Weights of a small transformer language model: learned residual scales.
Each number is 128 + 24 x the weight over its row's rms, rounded and kept within 0 to 255. Layers, rows and columns count from 0. Numbers have three digits each. The size before them is the row's rms in percent of the matrix's.

# q: layer 4 attention query, 64x64, rms 0.126, rows 0-30,32-62, columns 0-63
# k: layer 4 attention key, 32x64, rms 0.114, rows 0-30, columns 0-63
q0 002:169136138113138154119099156074133142081086133133106108104175152107140093136106175150148140119132152143124138126133133133140129127166126123141121142192160119087114105153124142116135165134118176
q32 001:186115124117077148096113173118135078114131093122142120121142143105157147087129172141095091136077146108099110105126131112122121143100143121114113144165137112082142129142135158139161126142133120
k0 003:114160148129130097146110152087139158114102128154119136143099136121144121155059142113104202149142077161159147141153141092118106117142153143155132123142121142127112116096136128099099134133149154
q1 021:101135146133117142129123177083151162113147124064125118107072121127157107083112130121159100106132152088143123111147122124136146117130122141079113178097127128115142094129114109171144132115153134
q33 020:089124120148125138120119187085154166121144124079118120109064117118140111078120126111188130129134152090153127111146129129136144133138148136102121179092128147111156104122119115167129132129129136
k1 028:158070121128126156132124075174118098125196138140152137153172145131118165148164065150141084133125148114122136124123093133137123120114125161116098129131134120141096139126111122138109103138121109
q2 039:165129125103154097114141095118113122129123134162102126150156137141107121159092147134086169137062124207125129146141141121152109130125099135135140134122152079151124168116149144113125159146125151
q34 035:180115127098151105116155082121099128132101129154124137137163138164119120155097121149083162133081122193148133162110135121153123121127089134138130128140145093154105157109126147102123156134127167
k2 054:084179134126121083130132190094133116127056124126103102083086104122124111116109156117150151113127112127124114156131146139121124126126145100151179120146127141101157115134160137129158127109148117
q3 060:157167139101159101112128108105124137098126143180120120158152145133109123155076138106092179133095132191120150154158137119144112139129092115141151118163134125136075134115136141099131148130126152
q35 058:171158140089167109122123105114113133120119136168125134136148152155113125149078128130088164122084121186145153153132129107168124124118099109141144124171144115141079134106124142091131144132130172
k3 124:102174134120124063110136179113134105125074132147106102081120111123117128129109158124103165109129101142119122149128149133121113127114146111131182103143141124115142113149185126115166126129148087
q4 097:148115124098147122100099133124139123130130166104117142123114167135125168108122166146149116068130122151114141128157089101123117158096096175090095089161116128123133114130183142101083117125133119
q36 100:151119126096149124096103133129138119133131163106115141123115164138128168107119169145151118072131119157116143126157089104121118159095097173090091087159114123129131117131182140099082118122128122
k4 093:125109153154140127125111114133140153142138171093123153134159176117083101126180111080120159106095114127136114131090127124141109147153116121090170138157130131066120161159142149106112114138136117
q5 113:122142142121126092162126079120119146158119088114162074140114094170091109150115108116120128151106149165139119126115185120116113105132159108166138162120133083096110136151125144128138165139125152
q37 117:114135138122123090166130076119119145152116087113161073143116096165093109148119105113125128150110151160136120128110186123116110106129156113172137164122135084101109130155125148129132168139133152
k5 113:129115118110112152153109126139132142144132097112113130148108071116129188137074140124081118147142118146182181112152122107101116111160125123143104106078149112128133114140142109163163113126110144
q6 107:124152124115137108138144101120101138133142123101130130108113150127057134122144087141119131185135153120093173140135153117093113179134113103118102087179154151154150104128124091150137100119124107
q38 110:124152122110137104136145103122095133135144123102129131110111149134057134119146092141120133190133155118091171135131153118095115176131114103116103086170154152154156106129127090152139101118122107
k6 105:135125092126138108140138122105163119113158100116143131109141143081146169169181133133134107116113132153158173137145131131104123120118104101112153147167189093180159101126144150129145149129150111
q7 118:073138132119117139151157082123160148124121131148173112146122130121140138109118101167112125103129093069153125111113140146111161112099111082140109126135138102103131179150114130159086115137104090
q39 119:079138134115115130150156078124157146122121132145172107144121129123141140110120102170101123098127099066147121105110139150111161112101114084136109129131139104102129180148115126159090115135106085
k7 116:113083091140146104140154157152160082156116131161151117108126136120116143129079149128154113175147143109127170158149129140124168117089096086137121109122137111083148145144111123081120135132115150
q8 002:122128103095106148172155170086104147101086157115122150132107146121133084127113154137146133129141143157137112104108122125088148108101151088077150135102158084086111137146115156141136128141119106
q40 002:102132087111115157174135166138127132127114141107119171118132117136133105116149117142174085138156135123111123105080107134082150120102157087072132104106128099079133126160122132140125102150107114
k8 002:185126168141127074112141119101123093096110102141146091129153124116112123126112132130084164093135139145146141155148135148156128149127091106142100178119133151164065123127143122107141154122113128
q9 016:149135137115151117126123108156111099160109118147127153155179142149119149176144090120121131124093134172131131192112136099134086158129083135157095100147142092168147120127133124111113134139097145
q41 014:168130123112144115142138084155107102158101131148145156145160148165125140178131100132098115118096122181135138177094136104139103142160087129147096120163133090172126137122119133106123135122103148
k9 008:124137135171123156114122138114169170111132122108125120143106114101138104096097150113102136146155138103083118093155142136114208122123092137087169169110132140098118139114132133123154141118166147
q10 036:165133131101133086132127082152118103134132127193133120149172139140084163148130129128074139152089121181085135149141120122114110142113119119152158084147126114142123153133149135108124147155110122
q42 032:170142140099138104140129076152115120130127146180138133145183149151103143158123131140051139125093107181101139147146124110132116126124117103136154083146135113145099144124142129091135146137121119
k10 037:090177127123126074121136178097107101121055120135097100085107105121122124123111158121131155111124114123136118157124146139113112126115150107137176118142135130100146106140184127125163130129139102
q11 045:110088101120081130154148114174127104156146131110162113132150124149141149109182135143082090106168115087112098097114133143104134133137167138124127097088127123114182132140131109121141119123119095
q43 035:110087110135082148156147127177150113168140119119159130127173134156148153102170128148105075108154103093112099097135130144101126133147165128142138126103127125112173127148153106121147123129125083
k11 057:174088124136133152115122084181138127140208135142167141164173153141110140140144104139086103137143136129118134110117107124128138132142121171101093112113129118154094145131099118111108117147117110
q12 112:099097128142116135138171091094133140165127148103148131134160131177149122126092146159129131106131116118108125098161103141120120130160136147148106117209143103141150177116162102119162149132126125
q44 115:101097127150116135131172093096135141167130147103150133137164133180150123124097150156128136107131113116106130097163102139118122127163137145146104119206142103142148172114166103121161145130128122
k12 113:141103112110158131112140112152098143112139132090127107121132089129134125135115192145121110099071166071161166138113148105144122180114115110108130099155131106125133158139123095098143163125136126
q13 110:138113110136128147151143113101133124135104136133141127106130157179162112124096139168117126098110112119175133059132101161171132117130106100120155112122125148116111150114100178128094129141137064
q45 115:138117110139130153152143114100137133131106134130141125110130156176164113125091138167120127098110110117181138062141099164166132117133110100122152114125125146115106145110099175127099125140141061
k13 107:143103117131121149129141132126133081124108108128170132147146145162108068102075165102108136087170176099112182130117165122138149129134131116097131136140087141117128125150109142111100131139127156
q14 120:147156121125134122125138165130141085128127127125135168149170090103222126128109143089136142111081120137139115157118123157132118117122119149122117148124107141090103164116118148149106115104154171
q46 121:142150123127134125125137166132148095128126129125136167149173091098223126127110147084137143110085120136140119162122125154131116119122117144124113151123111139092101159114120151148101112106160172
k14 112:117164143145156129112119120116104098130120158109097141147149124117087112114081094140090123138089143111088081121105084170136136110122153147149133123116064138110129112086129105127097140096115119
q15 135:151150113150112102134166118098154125145120147119112137115149149138152122152117106151140136107058148151123149112133180112096134173171090120135086136119132138075116093102105132147127148116089131
q47 136:147150113149110107133167119098156131142117146121113135117150149134155118149115104151142134110064147153123153112133179112095136174172089122132080139119130137073112087104102128144129146114097129
k15 129:116113104089116122127122140063138117133151103123166139139138127112118138170133134089121108106061138105163158120112140168114100090140131128158102086130111141131151084103133136101155121138090131
q16 107:125158108109109117136138113115157101117139099167094143132123108097156120144114099101120132118115133122129157148084088107139144148089094077103122107156115179117088142116096123130099081122123087
q48 107:123158111108112118134133116120159103119139100163090142131123107095160121144115106102125130117115133123133156149084086105136141153089089072102118108153119177118088144116096118129099081123121088
k16 103:120108099162160118108143127110149096145136149180117141085150127126112091144119091091121126131133133143072111124148139175094130088088111096110135124159117114135120091112154130113080119110151115
q17 111:120119125125119110118136105080147151117115161131071126090082145116103159107119143133115118077111132123095162138130096086121158114147090115097135117121093122163084148112136112105143122171125099
q49 116:117115125127122115122137109084151152116114160134074130088079145111103158108114142133119118075111132127099165140133097086121159116149091112101133116125092121161080147112135116104143125171124100
k17 113:138078118124128142103131102112141150116121119152130140109144138120131119104142140062125129143084090099083136104124208136129114119107120117096112161119147159141107140173133121082137146147124105
q18 104:073145142107151127113154135158145107130144145116149120174152096094181147119125151106146126126141081098114115145122099146122109115119126157112077148171124131121153162152152128137096084111139159
q50 105:079143142103148120108156135162143103132144144118152120174154099097180148120128155103138128124143084101109115142119102144120107117118124159108080149169124132122152166154157128138092086113132160
k18 101:127130145170185095112128106169108115137139180103109125118112117098115126143101102167152133152116097110119098142119085149154163171116126106139155119132114100073136138089126107105114129108142134
q19 103:160157112081149113150100139122110122135134154103152166129118166113146148088117137126118137122101139150117143139149139148156108157085102109084116084131129147112101127121129173158067112099161143
q51 105:159154113078153113150100140122108126135136153102149165131117160113147147086118140125122138121100137149118146138153140149153111156081107104087107083126134146111102124120131171156068112101163144
k19 099:126130126150124118147137150106166114142130132075110160161164197078074108121123121101077125132108139137124129133106112136150145115135123143110181155158133124109143129130149163128087148122136109
q20 133:128151143133153145095142155139137165093109156134165140101161149153112146109116153168117121096123101101173125097154158166092140091177100164119149149116124101094150125115120139142117126156116150
q52 135:133153144132157147096141156142140170097108156136160141098155148155112148112115153165116117098119100102173126096155156168093138093176102163119150150121121098095151128110119138140116124153120156
k20 132:124162154117128104134110120129119082115109116126201140138168148151107157124119159138138129135136115117121136138088106130122142123164150124111098115103100155080136149151078122094186150163122120
q21 126:155127124130118137114148115117121120104093055147132151116145084156112105156134103127123128174146134117179114121096115157102146133108112129140168118146125149118181154120086122149107101145118079
q53 128:152127121127118137112146117120124123105094055145131151113144088155113105155132103124124129177144134114186115120094116158104144134110113130141167121143129147122185154120088122149109100143119077
k21 124:119141112143145141142124123107116087097118139165151113112167104157148141128126105157128132117179212161114140136157090144087134101112131090094114156151092131132145101141111120147116128131149144
q22 118:123161136076121115147111130161130163120163096167117136124105122104081115135124125114106119109139138153136108133107149109164133089104142064103151151112137105086105109109109122133123152146127190
q54 122:126158134069122117146107130159128162117159097167113135122101118104080113134123123116109116106135138151138111134105147108167130091105140066104148154114134106089108107113108120132123151145126192
k22 117:112131142131115108159117159125152151173130102155122157108127127122123122139094119105120107190160081190130073118151124106114138097156122139107082105095148129135110135130118133157134129163152111
q23 112:091190125124163111166158140151107116124153146113146104118131138107128135111126111117111121168102120096110165127128161151140097120177119089102116147124140171141090117125088131163144088114152143
q55 116:092187122120164111164164137149104119124153148116149105122129138110127133111125116118109127171099123098110167129129160152141097118177120088100117147121140175140092118126087131161143088115152142
k23 113:149157117135143100120137104118156085131144080109155156140111156085128133143097136136120111138152061134098151113115141150124172116141134133144146143101142109179144083076121157117136157121140121
q24 129:099130129159125128124146138144142115137146136148102073147153124152154103183114144107146120132144113143116150096124096102156096138188138142135127159152124170133109074129121136076172117119105120
q56 133:099138131163130135121147139144145119140145134147100075147153127150154102184113147112152119134142109150120147097124092100156097138187133141131125156155123168132107080127117133073165118122100124
k24 133:155125145120132114087122094147097129124146128142153120118089081162149094165130127132150147068158079110126120111113155138125116161154147131136126086131115116134099092076138130132153081124147132
q25 093:170102120138098139139069136137128126153132124137150129156134157148134111142133115135142136107135158179129099122141158114148125167089164136169131110098151098101122085135148150107135192091107143
q57 094:170104125141096139138065132133126124155137123133144126155137150146137110141137117140146134107136155177122097120142156112148126165088168138166128107099151099097123082135149146105135188091113142
k25 089:116127136092074143151132177128134180156132133118102118161111125154113119130153137115105139107124164135192119141129108099129088123149117174159136077138142123110111146134151144166124092118102134
q26 086:150135130160154132133117149142104100121111142089157088124119155152124129125152102143139136188124140113160161106144166156104100154136129147152132129083134160143135072151105163146114108109147080
q58 088:148141131158155129135119146140101099121113142088156088121119156154125128127152101142140138192124143114157153105144168160107102150131132146148135122077137161143138079152105163146109109109146079
k26 084:135155130133106141136113123131142070112124111104168132160121172123115147127155111143134144065175138132146199142104106137126127121157141137160167153133126126143155097120133168145131094114104154
q27 125:089135135082144107168127082137124144163148140105163077157098145157120127121096139135113127112137111144127142092136119123173092108097144084120111126163139108112096137155149168114088132127150129
q59 129:088136135083143107169127081135122142161149136104161074159098143158120127120099140134121127109136113142124142092136118125171092108094145086122108125162139109116095136156151167114085133129149128
k27 120:143078126153138123143130130186150123169131121088114142130109119099094111134066151109101123125158099120166176136132145095148150166153107110105152111125162091098124144139146132134118108131146137
q28 114:167114123159122159148087173133107107128137141116127154093117151123131127084127119138113138120108164107149131140146129151152128097116154113134176114076138134165074134101128116140168155131185124
q60 116:167115122168121158148087166129106105126138142116129157095121150129134128087130122134114143121109160104146132142151131152148126093118154109133181112077136128164075135102126122139165152128189122
k28 117:129185134121105175134127137131129125128103093124107146145139171151110099072128158114094117119127137130088139122105150104122121100132134170140120141111124145201115155152115133150092174112109125
q29 101:109149133124147139141130155153094150115138120133131112107130131154103102129116153120103117171164116106140140091138106163178093097172142112086180133140147172161124099105095144128154101141161125
q61 101:117156135126152144139135157148095154117141116136129115109128131158102104129116154120110119180151114110148147092142106162180091096171139109089182133142144173156128103102094145126149104144153133
k29 102:157169150144122117126123106142113099102123088124165140133122132140147097127110151153124126101217093152094134112105142118127163147158150131092133140131124127164120107107106150156135145144182123
q30 113:102126125184098140156127122123157105126129148147122077140113137112167123126124088136122138111104133085140165126117124112133143121121130094158133131077131144153050121140106131120149130118129062
q62 115:104128127189097136156123118122156099127132149145123075138115139114170127128128090138118135111104133087134158126114125115130142121122132095152137128077131145148049127140104131119149128121132061
k30 107:127120102132114152101141136148149093157107112176126126112089136152120107109115143094142125113149107084087178131119179158105123098100115126184130099112137127148113112116145137108107103093089146